config.yaml
num_attention_heads: 2
head_dim: 64
intermediate_size: 512
norm: "rmsnorm"
positions: "rope"
tie_word_embeddings: false
parallel_block: false
learning_rate: 0.00945
lr_head: 0.0116
decay_shape: "linear"
Each number is 128 + 32 x the weight over its row's rms, rounded and kept within 0 to 255. Layers, rows and columns count from 0. Numbers have three digits each. The size before them is the row's rms in percent of the matrix's.

# down: layer 4 MLP down (transposed), 512x128, rms 0.184, rows 264-316, columns 0-127
# up: layer 4 MLP up, 512x128, rms 0.19, rows 265-316, columns 0-127
down264 103:145165112116183176118176126129110067150111122161140128062139119141117085172072134101123095115081116157057140128115096108061132105130151098172158086100065132122118140091140029150157135182120128090167156116123154139139188142102160176120131126094169107141112094147138081097143069108140152119084117141174083152120064135158151115131106175096078158138130132154139108155156095068126123191081
up265 087:083172071158096129114128125129137120097169158142150104112163153137127132119113094114107161102150111100115094152163160159137165203130146186133136118163126128112139076161195142149151123126130027177126109091113152129151114111119132113119176131141052118077152073143091083178157152191150166174124157139149130123083157140107181149122103187176139099055119127146188147105167115173123154106062
down265 087:124064101126155146186102123115101152113024106145104175172130157101118121120110119152131134167101200119146115105065111113122099153077108086125157159163054091195096177112095131127109195127114172083171151150178149089093091107153146171121127132149134103161097130159187179090125111149075116100141124114116129105081126137137084143112113056095110160163158109114095157127123132178090119159141
up266 107:168081136113125184151128090085105148113166125209130160210125068148073161145084172107142097106145147097113151159140109144130117134165114075188138165099140134102172126137154175138191150150159110130146150148171125140151128116067114109141144108120144094137113074078122143140075193103133116124111153047184125172124149080084092136054108149154110183154101169153147097136103155107124109160146
down266 096:102122152097117132162118109098105142080079173090142089055082152105191137132152047123119103151103108185155118087097110134091089099131134136100113094112127135186156122112120062115113145133152158131145143100089133116139087107200127172126095139096141163135110162161049076148129087124102132088178148219055127115200147103123095142140148112139166148139142108175147082176127125137156113165129
up267 097:089134174100108167163131071142062104143182155169094144133115162070177114103144140140164167135147129158153107244127111107043072176180088104112134141166189129114159109136115100098086144075184119158133094116121110121142148104078140142146117137143120126121155126111101052143141143203097102133133144156134126121111130095132133116083068126134103202095106163140120096123134163095137103147152
down267 099:146145066128129089105151145096085168055126098134175098148154143128138076116194071078126134056092140126113089060118100148113098159107161106148138091126147152113115114085127137146136071212125125149157128160132094153113095108169102134152185185086174142139105156156110139071136120154144128083103080110126139117206147113139084131172161206165149094140108176140180143090145128149135125128118
up268 107:135135110123085188080214128118135107124086020159127175157122092101196064127123114149099096115168083145119159109111109170076146114104093113100121112184113155124149118111154169096094069079168104104096162166169116144137088168103109110154107177159084134139092171084195111099126163125128160117088129131109153141089136093111136115103098104151143094184139105122187138085137090132154119128145
down268 097:114115179168177105168124088167078118099167204137097077062077154126096111086140136111167138151134172102124122132107111143132130157117149082106123141107117106086144147125143134181149159096127119174105092115142119150106135078192178185134106111128086134117141071166143099098156115150135153112149092138110057077130121130069100152141180166143138191116166136137154094209069156126064139133077
up269 102:107084071160171128101063138134168089164101149111186084127059122161110097128149150101115140103144188135069094121096130182160123158106103113095150136104125158144140107171095164073186090081146094134088102125185174111189188127127143149162130161141119113110079166127143082111148090160094107152110108071101111141137090160156114152082175146117118123150163172121146134152161150122109135167219
down269 106:147173096063129128156134111143133110127128126151125098125190137151072124101104094203111096142126091066114144146124191186112185092171145136112176144100138121055170129155118132148118134135116093182177159177182101128155124122166181130068153099125124141174122131207115148103100124097145129093068104156143150108213111117098075118149102123102108087137096049153095114156139159128144128113111
up270 103:076125203063141102098155149137142108183103090147104109121175075111166087114109158179120101103096119148160121141137116134115092129149070168115116160138136131187107094149046224161171110129214083136110151105126129102095106122141196173116116097124171148109137102179116089122159073194109087120093148122157164130099135152108120122122138171172179143150111146172118161106090137110130127127127
down270 111:184196087198086129131115129100193174102119128140105151119125111129096188105086119130140129147118152107124184105099133120167163113138206158152087090112196093093151123096156060097099094178082166150183128158110124139137154162067090084113133115121100119160134129112154164088119196074154189125145135143122122105175134062135132138131144096114152163169143075096117091143142143100126107085100
up271 098:139096140135167091142128155088173082105150094112129169140128122166102191152130152115158156131162053122094130088106158142148185153098091166131092124158076140188171157146125125101156137179067102054072152122156133143179130095110113128109125142162136178061108105106143110067140146127122157134113166116140111064123119122087147158131161141080108072159138158144159138194127164191117193122186
down271 098:141127075152079135116139112160146150121087140124137119108164138084175053143126104149085125048077190117164131153140103132076090131155199064142175101131167148111093104097113147155128150091148142185157079108099105123087087127159157088152132126108124093157113118066085107152155117142092128131116122148102116175175152145184106108095114145170126188104141123138107107081151093103117055182062
up272 106:180087103142087134106116143138179074122131169101136141086099116088121144093153126073102152110100099136107132197100110155085100105162053130099055140103044150129154086112108052114135136106080155205090138134172168104127092179170128096096152108135124082117126140079126117149123124174148067146127146121083116086150124159130118180153122056140101096113105077166151129105103150147156112153108
down272 112:097147094117080162155144132113066122146118098088136126157162079088158089112129094119093148137085131187144133130096101082159144170098167187150046100151139160109150142168208101102055124146155093137087108098076109096124179122076116099151155141121093128085151101106159126118138192116161092161158088102130166077078143187103098151139044118157111147121134123098130133139110125145065149119129
up273 101:152090107067084134064138095126124086183125126131184145099089150174147098097106186129146157063153102133087121115120145141135069113152143170178080133173142122114128078113099146120098095128154083138079145178125172149150155160133201175117153148154174086145092135070071077112142118128158151079131142094140129155164127137080091112101144160204135115150114169136139149127095109132162165084189
down273 090:132144104114122073187109165097114169153151186127104105195154107088069152116125127119123097136105154154157102127140148129102175153108101143126218069144074083184102150149150148123131101121163148177150097071152124140123116126058084081151117117134117165171157124196140125107126153098110114177127119177109075055074092105137124140113147105101101136066082102121165135114159152197149134166138
up274 099:104166140107085197091158079137108162091082167110133127119125174126131100117159124104149163136077106138112202078106134136098251141057115143131130109182126088131162119159120113084130182106122107087125130139124067136119135140133120171185175154114152091132168151115115084091112125099140175133153161137107121110080113124144120149117095070052131152107147082147071142093104080117173108113165
down274 102:154131174123129161097094153134147105139132073158142081126132135140139192136112131119082059148122155119164092171164099136167067116158110078147138121093107098113102096102093051129136114183075103178111113082088204097116104148068137052130144118141107169132093104098093088147061127088134118109152099162131145107146091089117142175115089156122131094110093130104095168183096169062093126120101
up275 101:165126077137166155108156138124145121110150141156191099106120173093082090147174103068104109212155141089141189102093137135101125149060121135104160114121099162126116118116168153064110106163132131072136081143155117162188144113104108104127129093052089120178141132159097146194123173121136130088142060117105132099171097092170112154114087165128125067100054152103076136114123129150145162141152
down275 098:067126161130165148171124166087090133177132095108143159205130118136134161061105199109155141100098117170067075085141136097204144160125102130152040122135179126193136158177099085134138139111113097156153127097120107069127107165128109139128107161141216136088178128136139146154122131128136156144134120160163179170117169121134137108109140087089131155158196098144197113121145118124127129142118
up276 108:165142099099107114129136138183120161103085104153157169128165115114095185155126104129083152129138114136164103127131146138205106184180128072102152124152182094104099131159147105111143182163148117195101132080162149112050116117149179167122139119148158080158193097164080117173134148069096157118093109171138162141124117157104085117181162137108113192109136170069094180115135171120149164157153
down276 096:126174050113186147176155136129066116115156157106132126121147136123130126151138111158150169020117106164160118090131151127135093124077148130138147142099088130141111152108088184163133122140109143152096089129073057170111118114161143102149168078114121123101172138132233138160206165100117153124124118095115101129125197137117145175183097146093108082110106147137154140065124114124164126085084
up277 105:152111113090148095187090134151215113128118199166175173169114069126195134171089116120138117139135108142096123143101181132110163197108076143120092138105109171138085099154124095088194106092070186161177130074153158097107154140167117155153080126185142139098155131125139151173100114148122140150102117126080139124107137105131134145162128155122165189085131158149068166126159102102148143110175
down277 103:167148121124118195086108118101114123116143148103134009059082198162070178164194119120140115098067126112113157115116110149175132116133141097098135108129152057117123126138155141127122161184199103117098085134154122081120145124118172123137177093091101141168139134149074129100102113121143116132096071118127151076148097174089129170085106138085122171163088100154180131117119138142114131176120
up278 096:157162105134160115110139168105098117061076160158152163095116135098141154131120140173124129152134112158105108044082082177095126156051109123145159151122102161158165179125107097148164143110150096132134138091247117073136123150171161163077130165119132064143099119184111052091132146108131154133076171113096122138096110140095141148112200157121092110136115105109111130100154138131088124147079
down278 097:120100137111090158123113129115116107136097097160087126084136148169126072131117058149158100160140083126151150169150152218104155122128114101113141108094128203123128097100111140112101177134157158119124116201140137129144096094204106032102176108147057087126138204060090106046122150145147156140128107137094153093101127168085107090128088127130116088129159120140174104142142133156142119132092
up279 092:088111136184165143069073062171145107124162134148142174144126127145103125111124165140178110099141100095124105133098149173138114146155157150178133058178114169067144139108105193103132148124162088128128092196127196108173122121134176125158074139063146198096061142115120127151157120153115152127126109127098148090120104150137123154088172179037090178085120111158156146143135149133123124156118
down279 089:132192136086093153173148157083093116098091112081122094134153139083175166137109079171100146116110118150125105101165093110160124102101089148116114183067109095171099146179140105119134090105124131147145178087101092158075129130100139145158192111207131068189182113138163173103099139082102134164143129156151142185136163143129130128159136103197098119136189176056151115123105101113125136130166
up280 090:179160127092146133098127076134106185112130125152128129154128127129142119093134174114124102138122087136130170118116112122049155106149152102081107128131181179129145086114146096087134170146103137083125100168147159152147167127113121138163177073145153151122194122092174117110162164098156180112103142083070159107159146112137179170105145051175120119166075155145209193150146060138173151137066
down280 092:097097127127136154139138117117160093097119121134176153114104159120161135194159114172092171138142129153126138122130110139157083186147093127146179155102115162122115109085153156132165163132127054109107080136084106117122099175223096142134118160153129157100111152107189120115119120101180110128088083149191071071173175228121135117129172107115168148088169125078133142041111148121088144130114
up281 092:144122077099082164129136115191140150133103124126088144146137108113110092158187143113158113145144196110140141149104159141172088179122111132107179155113148097090168113112102163169076090083138138162134130160085101157149087078126214125158146140144136143158122116132163091113148143156144142133142170071117146211082049063142108074149135120171153094190098157170162177154118132169124136075111
down281 094:141128181166171147121108156104156138142130111111108095096121180146096164085043133113099142093132077120066086083124142083068169087063171121175110076097135136114143122093171105087121163189104107132134137098171159085086189130139066118122116079082132117118154165122120163111096123089126103109131121169135111064194179123126113190155113125097131115086107122131100078131199153123123124126131
up282 098:112149088112162113144179189107157080150166067087102119204133096089119127133132098125104135104156129125080161148144081085120143141107193136139164137147180125153065145143155139044151121138129119144129144123138116132123152094159107078144131066148107051174160166114118124176142117112178098107137113163075111091117208152099140134116135094136147095140136149075133109120110077199126139095046
down282 094:156167144082125133128097117082193149141087178160126125096170132073108127163154154150138126086129087112203086116129142144229098124156126127113069142131152112168186182125087140164155130122116161149106126162146122149140121179102088142154172133085118122121208133136099170098153148151099095144136148089169103168118118056154151120135204119141130128146094088091067112147093136108140106143205
up283 095:134075074092162117126127166165121134127154099153101182099144123139123098120145117142182116088136142146123105181130132075126111042107108160113142082142182087130082099169163082125110114164130129106138062162126086071107101077089140188149113099108119095161120126145118116148168125135163130103163173162140089189189185141156110083119099051148103171113119100171113129126098127087131041098143
down283 099:133180126113147129058214062203152141119128169134166133171135153153186150078138098157120057127124169165136167153163057135084155145172181107132182103174084157119065118082116166176168102126123151139130201111110107152125142097183136134126164119127093152116069105138069152112137068155158105125146117163099107148161088088109096121087130114132142131124153143115100132132112132130123139163118
up284 099:096209119129137043159126113130154124146142121117108091131157121168153061142103067110110156147127099118121075180164102139127136100171139169156175172118084081187092097181136133131144120125153159136207098128162124141108154147130098181166191173128119103098123151182133163093162151141076155122134148130159096188098123080132153148067115153125162121119101096139117126123136162132121044174178
down284 097:071067154091119144149151137091139108083141095090161097142116132132184167161116123151127152102079140137145139065141085153150112139062128085123119115139181112074148132120152114122163144165068094187079128096113174120161093165070149071115109112145185146099114131133169122082108097114115158177157128144115215159176104077140112095161099093125073143130197125098160115114134080161142132177094
up285 101:123070146058101084184151127132199132134133186073119091117118069127155134116083145172097136091138169073171144115158071154119083127108135144110149119094139147113071121073172072140089102158176175088095159121114170139184158080100116175165136147127134116113128141157142104161197146140129186161095146108125171129126115166129055121111153085203124146168126104129125106120128131140136083114154
down285 098:136154057158167160112158132118169095108104104169157099104149141148152111133158186136086107144093072192091137156153143136088139132097098095100128154126134107092178101139128128079154143109104120125112059059116067115064109152105179102109179109173083147158058112105164125106081141136100074114156120142147167101167145070126152120125065150092075090114131087113177142178089114148146175125118
up286 107:118110164143147115099171124137062170152121142104086110118121113111084082103040165154089078128109115125118155133141143170173165092114103110088163123105135081106132103098138103198157080109166141136099093106120116164172152163129098107100145100096134126103138131112160127241127146066140127135128122118134150125081129107085119092156060098116148058098074126114104135063087075140192158099123
down286 094:151092142114125149132082107158147122076116122129182132126094122145188109149171050111143191072127163122148086129087101092104096183172114167141129110157170145123099140159112158054149139184117133107203155165117137095050124127131135138170062127137155123107162148134119058085133101146099144095095142161127128156164140143189085125121174173146046173156146110158161111135112171115129140162123
up287 092:104111141066106086131128136122117153108099177142077159133154139142138142153107152139123150106142158154022105118087116197150124134135184159124102169079131137151122142113131147142179137183102140136082097139107083090135119130097178096125124117087119086166150072168137194171139137091085178120109122137109102121205160163144038125118109123065149091162074151172083158134119110088112177098141
down287 094:098148121196134128102129178127175155152132159156133087170099152135123075107093065178067153094105150104175183138144072141156120143165133151129096156196108075180090127153076064144201117105063081134069124148136142111144123162161140104155148123181128143133115120164132109102096114144162118144146120147076084157108110160096146100150123077185066135146161077147159158120102135169128164139120
up288 096:122090171123143182169148109108111151110106174145157126122101145199139103092172083126180070066173171114099131106134164146100110114167133136152100144216119113140025142144123156158091134142114115138188093138128173194155120140121148127154102171153123138136103073092129095111170065145121088117164158130122124135144077104121085139093091091189156149158141128134128190110076124098080163147137
down288 097:134173069128168122155151168147151133158187160120132112114116116133174110183123153098071183169113155129174175197163124090134137175119109132145139129097161104152167116121122112102131111135189144152102180130102105072088124083181166120123131118047173083107113089152128142116130083080171117136083180117188171136110159112141143093172143143093137128074097162132130065072169159143102092084131
up289 100:116185149118117161082171127134164128157149119037123115155087131126074136084163125212090176109109160106159131160123081163103052119154105129124136129057096096080125127098108081096145157180163105067112105150173132115152116140094176113083149135141069124129132151097148111106121099165121108111098196140119160122048142068186150125132133158173134141156152170103144100125155132166112151146156
down289 097:075115175162178119116169171113102128106131156196162113165128208097105170152079070052176112120135125118103097095139179126137134157122142129148107131177169113179117112188078196181102096054109131121121107092095148136090155094126123118076120147114144109097136112142133103117101167084164123200104135116081141113122154145075117118114094144116140124140121052155118132117081101166154157118079
up290 104:076068133109128142091190134129159131149100153115130101172085127126097170150127126144148128117112157102153168128117098089074134154156121136124116152164074148167144107131105142144115096118187121111069203193168179127159171137144155126090123115052118133114122068146143179171159076091133086054067088121137166074101133115095129127090167168136087111140084116083088149049139101152117137139132
down290 096:087099099130211074183146134169098131094125103162106139102096101193157095107131141144143103142091130061160175082110110184127175111165167111143122094125136136115154188136132119149146145115112107182129087093165162154160137087183089153143162066168149076111181193105205115075091148126182151153156154131162104140153158137161141148170117158089135108104149171144143114169156120101115116156139
up291 098:097113172118104160126167131054147087139139183173191116155079140136042136128151062120141114105106109104134099131137113128068089105078107115161139159113113169136165152136130183129165097116142122137098080084158119157098164133083080148082078123110157108166075055155120140073172135038138076138154166132144108058103147173123102121147107145131119130103091091155114169117131101132154157126126
down291 108:095082100126166125116137138178154112140149156117123169080128094128117154071083133092126139113155170153134173189119173091156132182147165108114072138185127082146101094152125131207116153155103111176094186190104107149115112147104129107142120152153089121146150180100163119145094132171097228183140152126150171133125163108085104156127088179163110078129141156090140093089105132152142138050139
up292 091:071154122169130075137100125086113131131050110149080063037164151103102119132126118079187140129144204185153155181088118148082093172183126098133105150124165149131139136105123138122136118139161128131154082085148074089099126115176147177144135126085092179155059162150168113151137119129118147068115145161145152127133103189132088119065096136088130159102139144089133080162104140135150121127133
down292 090:114159109118201146133120095176137148084147161114139113137061159144087150092099115143103149136150074131147167099125164043114139130085114160161099132147069156134151171144120124157148132124137137117109233158104192167163066139111134139132136136146201154163178095134094128052146095115163163107143174088098101135079110107147183100167132123131132084150138123120170084122141087064125130120161
up293 103:215159141156202112098127126181117098056134154148161105118117150118047111108089118126039146137153171080147119083133144143069111122148128149089091154184100133167117193043113193158109141135098119122143114150138113114164151136166178120140143131091080156098130163128142086147084140136097111158123103088160132143104135137151132093071130129132117123067163162072165172109123138131105113125163
down293 102:105110136135124125160135125176118161138108138152084146135125111092160151144165124117193099109127115186159126157157118098185104175177120066111128125042198189126156096162156073058102115168133144137141121101114162125108141141087106129127119141154167135155132144059153130144173158113129119144125113150043176137134107133059096158174104121109163131205118132135069093165114066160159173107100
up294 106:146157105114192100123155059140149149153131064115162164171096106152151093106119156137113137146167192075146091124185131119143066161070124140101180118080125152162120150120147143138143171124113042081086138113133103161187084124122034097101144087115044103133116152121074158163157125119178129128152154144124113110112161116181132093107140131100121098177077142097112111144134153160157149148108
down294 095:072111093132064157147153154098060100094149128107124114135171155139140160151090121115107131089114097129121188088103160137085210151139134125141101130146104120082138134155158178146125115164130187157136101091150171098090138108121226084097119135125192146146137068148192148128143135144106128163128098066077109100100107169114145186151134205109096079093167106156126146118137131141158093095179
up295 104:143126175138078136102105127084121095095163087163162160115187142143198083165150149132123138135149161123066155137151139157104152125119164116164063106125115061119119074156188166176106115078158042081131060127106135132159166101107113157118117102117135188076147168135098132118110202144120077107097091128119144141121169091090134119135165148109156103077109123126122132117113072146131044144108
down295 091:083091124106158099128134143160149154196145097100102113144115138097103180116111081145149088122095084094181180138096127107088150162140121134079143131108105139081134148121034169101148173120080154156107160127152152155031070142135093072137101180174110080102134145145157144145109097117140176080166097130154085081128181165124125159168100141158116124179130109121095149138119195123094166116161
up296 105:087182110112073072161143139108129152105144127153119144116131184091099093154093123127111158148134131111081121177155117114149105145087145118135144070111137133126139087102133159127101178154161148108061055172161146106159192098076091122156163142137121114161168075084074141121158146117158154097140108160153080142182120167062107121197096079097130166161065106089093122062119132142177144095158
down296 103:141134104099137116140126119132124129129131090120123157121138140151089205117133124135115120131127145069168162102098184152182135080149154120138098148141164058103141156105144062177143142148088161223090183162096050108186131125140143136064177204170112154036121123181168150099101112127094146161120162062105117145125146101171118141161124130135139084153129142145121139135118088091081097145129
up297 090:089153138108129133128131114146224129091112115129117120148143144155118111107122083147145107129108136123099144153143127111152228106104118152081069136144120059093166100066201109126179177101163151142152099086108190119117158107116123119142130098081128099108159133108147153140200106179155105074140135087122091119150144152184137126101119062176138158152164087136169125157124153124136174126227
down297 092:107083097116081136093177129127071132126148131160183188090162150122117172190117146107113150131139160194155144163135104178171098182167155125125113155179147228143153114167056145160116158137132131102118147135129115113155130102148156125109169092163157137143068168125174155140143138111071138164143114161143103071141130169139134150100101098170102198172141203122140111159155062142106124117100
up298 103:149152131159105175144114144096181122183135186100176130118151157073055143094170123137096090089067106158135122111114146118097120115130129106115156142187111031129134167143119096132182125138081123128210128176140116160152174124154159037159077134099119170136157137112118120180099084095161149106157107091128075119163105140155164145118119113113111113118074173089150096087137111130157143174085
down298 115:131148121097138125134065166124121178073073094170149114119129101168086152098158144171147110131112135147128168123148192118132163131138089112080123213137141146091178108159132121131173076160072123079081125079115142166189050100124183110088188094058187124148121123117166129132118184141114111099135161137112124160173104130057138156120106110116126174078146174148131148089105111114143130149157
up299 104:186106140140169143157156172146165137163142041179161189104118126089169137153086108167112148128185123130164113112094171136127124136177124127121108050156098182168129131083089193114111106122136074152143151106149119171161168116099090136114173121116143169142158159154181110135068144143120162115128123066098133094130139103099120076099125084102153126176067149167156121178119090143167147108196
down299 104:067146078082152105122113064173144106112117155110107115135100131165088113133103137121139092178138106093060102176154098134085100121093101128136144191101132088151118137141137056138115190105130182106153184185140065149119177076087150115133124128134108067122102126074099147127099126181118104111143139164150134184095083124151118106137082145104098147125125048063108088103126169142100123117063
up300 094:125124099123137129118126128125150163107148131100129096094096088145139121120111130170108168158109119180099075148083041097100119108090113130146081132168136112075151108128060110096128155156158108135126098212143136148092152066136112122129148110100156133164139191083059131099170069129098150131051101103130186163113113169149120091126036070147120150142099128102097050107151109111177130150115
down300 105:139129120117133147047116111101156126174107163181107142185164139178111120175128083133181097165162142047154184147142104165135146103111154130113170107095105094114135165108223124105068105113147135135095130119139112118140129174184179164156115152127070121073109151169144113192105206150159136149138122128097116120062153121119123142176183145148162149089085149113102130160105111158131086105094
up301 091:103110101129109115124141178090136108114122166123090190151124138143115137078084151136131173166173123121120046141094158138114077135111168146098151116127143128103182121227089072116119123144106147161114133133092146182137156123184111085103091102137170121143115051124102097087112203130158100139096073075119112127138107070063121104133097059149147189152137155184116149154153153146123104175141
down301 098:155131163083123153095161118121106103105170122177111128198109144135048119091173141165115171148131092108101152110138082144077148155145131106126130094143132181136165161142130140103148136176106114108127153207117154117145131149153096126148173137140158063141216183128175101077112096205153163110143149161099137119126118135155072142107152159102158142158165170142136086121205164105077169185099
up302 097:163113143139147087104133153089126166147115178144115058100149100110148182089158122134070122120134091139157097134154138082166165126104112155139072107165070124201130118163143167115134099119107101158101122123137058074136125133096182146100157104124110156127100118151092099095111078141114099102046154132150073122064113172082151126110137130066127078115199074103123150113185189159116141126081
down302 103:146118122140136141130130124118191120164129111119159114105103085118201099118185144157162132085158128090160099134146140158193115167112089139145120144097177156093121141115139122159175117143126154135122084125192234140073129110156168106124126145099083076146079108173130106170155164196144107161152060136172137123193086076117175131169133073106148133162126094101163106106099184088112095161124
up303 091:114166138090101076101151144130162142166138131186090156107116174146092136169105162086151129129131161181135064156142135137129151183153180126107057114133172119164169064072125146150133169119150147146086166078161126154124067092154149151074135114100104121112153076101191146103128131106152112057122096120078113146175156135156115158137207097160125108130102192110109120101070087121146159082135
down303 104:168190150093096180183096151114121107104149129145126131135148077167186117153141094102108115135162161133143128050112117153115094201177142104165164156097136165099165064119188106143111110130158118128162135132111129097175144082103152156170094108138145114127119165140191094152129063110124100103115157139203167156136120087117133117202114051071147116146148165140147177094087146163149122174131
up304 099:160158125145137103192115116133129184116103198132130117153132080147076163108163151165150145109080191129144104118079127142140157133108139125112165172166119132145090228128095101173147119145118155165099115115146081101174089112156083185091086125126066149135111101174134110142128145100131088112140122092110155050106073186144171108089158086094112098151076155118122123182109133194114176115148
down304 102:139161124175096165118117144122128112196146106192131118111112116171135118152135126107213117115116124163153130185090121161129160140055112118115141174108189116113103116125178112111163151140113158092146104117071069161127122141084161201126121177100212142170125112064093188144140137136122130164149164163058112083091160133118080117162081134136120111139144143136072103152109101130126185194143
up305 098:209121147106125158152119135113134161144104159110126095121138110137235165137091092130107156128102169134166097086003113090147142133105136122146130132176141147121123086053129142093080134089162125117116129156180129189093082089153160131107114120084129176152127134071130172096123169098154116112099166121147180189098111155117068129175142091107108117126074139122099140112097174140112120149150
down305 102:105151172119122149129087124125185154113168057123152190106096153116113147154101136121167132090140130101066152151098111174122153083099154170146126103125069109099165101130124127186187126100177138185137186172106137131161152173158123096076131151126156124078132103102106088137135053108116118129186132117072142077214090112176170133113123150128164133096141088099095115124168098186125098176151
up306 096:193095034127120115097128118135147167141164171142144101139173130126116147136167109071117113105104102103123060102177148146148082138095106148136147118144127137094139094140151135134137145059117095078138132139199169096146115076090132135139164145058148097105139131139133125105155121062063196150134120115176145148154111077095072175106181141121106075095154202112148085132075110136139097151087
down306 103:143177104118154123139121051133152147124168155166123147095104074109112045137132180128132143025140103112107197099121120060123107119137148141081090128114122120155068117110171134092092146148088143203141098116091105102082098143082130082082123154203140120102196113133131155073127171176131109136085126088179117135136119101119143139154140158090129165141085144142132121136191123146136168161136
up307 096:183084131111144132157104113170132121163085129122171098130059164190205098125124135098097148051085105091126131145094068177145087100097185110116139167134135108154107081158125113105155150147164119116101174099127087104138140128139090087114148139079146191123146111127124144161110109100097135089125152109100155158094107070128148125058124118137142093149108122198156083137032115139107135101197
down307 090:088141108130121203136175075135175130091206142134113073154176121135117120112088126153130083111109127065154126123120152044149115132165108160142201145099118119091153117130109156141173100091109057156156091102138152134134151100146116141122115108194087145137124132186165134177106106110152130216167115107097112154191106138107117191150131099059105157102124141133182161126173133161101122122096
up308 098:108151083134106138143169192085122132190164117141123134077137189184093092129131142151072160112163140108140159102101082167098100100174145075116137136118109156172144108118167117147131115115089124127171108063177116104183112122082171154179182155109162132169166118151120107146118086077108161117087119110138112143151093108156111134128121118134195179122130150200158082153025112156144165099144
down308 104:119130143091110104133150153123140089072105154163150116133137096119147180146118076133145109139190174135147142208108103075151155140133126198140186160133080085151133168122098116065175106101177119118088210146159104118124103077136100178106101155113106163133073121144123106104091173120165117123108131132116161120169098175074134138097096153150118111109228165076084111153128087159106152085146
up309 090:123191105109061182096146091115165180080141098179152122145118192180142145134154120092134122095112127136082189139101171108143127120150138113165128076116046158149124134108108089167146150201146129101143130140116063115145090093061163132081120121112192151148100113185102119116104170145097141091122103128110126133090119133109131107103086087111148187141100157079119087162115202146131175110168
down309 099:109120127101209098100147136127073118122117085075096093115148169113129063127078136089094151116121114131156064189201131079095209160088168117143167163143121163160085090145170105079097166097151143116076152145107130114101180116152126130109145135084072115141103172129158134100102136176138113128137115119147122143196071121169121098178176185117109101113143108112106124164153106114162118075143
up310 096:145081114110129161124083123159146187224153177129100160130133135113126144116121162108117127160054118201103115102161159154109113133140120099082107162088129129102123053085075135172122120143095147120122147124170119131118107134176133101112093059037080096104168161076136123106129081116114121121120104143139124085123153129134108105115121095129091068131143182085141079083077114111144203146184
down310 098:121161217120133136083136076139065123108151078117113147102110115115132085139166099129090090093136143146111155196127100120122189195113114155160172135114157115140120127106198121073090076110125142128169107093103156162094120063081097086147146188093122065105120117187190118122169129127134103134136123126109141135179200096098115142104112103098115163140102079170093114138089169121116074119092
up311 110:180093201072146092143150095207130126077128099194145144126114077100114116156098072155107157108150166079144156168105102167119132165097179096108145106175110134197170086112149185169144121131140088175145141120076075136131142120110052132131148132139089139098080103133138109138088181109104135073123161158105144125142171095090158153108140105131136091120102165141108125194177096116155107128094
down311 126:125094124132160135109113155018111138129126163170098144149140096160078154095075188191160147190116118147139119132133136160113170062164120162168149166128155095083098142126114132163143180055132113079078176140135145121149140132104180143102097156157107086080132120138162192147140110107140144154085138064137127097051140101120172112149095080108138097105101083080124103098104108160128142140162
up312 100:077170125138187144118119139154182097138156132146118142101162136081113174137083148123153138068132106132070134087133097165125091134139167085166135182137180147078041119118145093152196137079110110144092157147072167120099166141154167199142120074116153139110160105154082083124176085074105118102121105142121148146156155126127117106131131073134150166061145072115150138102152091135116052118119
down312 104:101090195163122124050130119129056145169092153109084144135112171146103113077182112150142128167105168102169174111094145077104154181163087153065162099127091121134166064135129197111084112112121109104156150116161150114164102104093093112082162114099077117128106151123137134155117160131167107152110107113177120145063089161122115153125094214099140111161137152106169106131092175075130138157134
up313 092:123127181101141117114081115133133102100116111152083132168121124125108146123202130100110118106129187101170135211101098098115080192170153115104168074125180112101134154169082197151118120132116055120190068102170148078109128087164170147097121163151125135165112124149119149142130174113097131139076088132109168101173118097138067106148161146141101120106059105213144127093136131109122131079126
down313 104:142134091161106079056141115129090140179152092160102137104125039141139081093090104209148062095175156132094058133176106176131156077061139119137133125093154145077109135115179137155156131117148158139103138125088131155118105127106081127117116083125150149089146167093137141136122162138105106149177108080135114168143176177134130135154102126107170144198107099083070099179099083139124153119114
up314 099:129148128107122148140157078189092075139124100117181166098134128111151152163083098096126075067076190113141186137136135137102104095114116130114109132129138123109160155171109167115070124143199087159160189126207144198131126129188096104168149125124135063106089150135132137167184121146109134150119100124081104118096099104147124132085126163151072124114145125178150148191161173186115185103127
down314 099:175096110167103130087116175091138169152141137150074116145092119120111092115135184169138138162213087114157124114119135106139174173146168127136136139154115117074127143069160134138154151068096126119058095168073124099099147115079165141084159171144127163104099121119101090079076133139163122131114168101154139077148150166094096085200100112148169145142126145090092156066080062076128117134104
up315 109:120080085091121099083110061132182138121158167130109124125139129147097160193097164098147097141129140147149103060162154135138130118158138102161150084158152089065079136201125104112115140142123127083157151111134134117108173112198085139108063195169112176136071099113138107122140125126105164162150189207192112136116119101126099135114065130127156166123177090163177147117129142141104166165157
down315 104:130162165141133139109066099134114134146131145106067075128100045106159124121151120104106122180135145162132084139142129068100139106063138152106128153098122144153073122083166129119082105125131181108113157139143181107132128115118141141148072149103132106099176146138048182161105163062124140125130059048121106084065150181072147167101133059139173133102163128136114089147134107102132130138073
up316 112:105132176110133111095158072168116102171127068125065203140131140127166079150134149110153134107119120074121168175139134145092115122098126150139193080061120144134140076144072126123163145108099101174095083159186187151143081108117114162093119107136108131035062133152158076191136106104117097111096151120093102131129143145134130112096112133130214142085109132153145112118129123144171193142117
down316 120:154149093158156124143114167120218150121109189091141085142117061081128169114157153105066110138157106197153119119078124112152125119135158128099052173161158123165099155151184092105101067168127164074152151145145101099068146118105159092152194134098147065130129129108102158145152145171112117150126090115143131201172100109109142139148155087134099117178114124112083138153060158150138139123145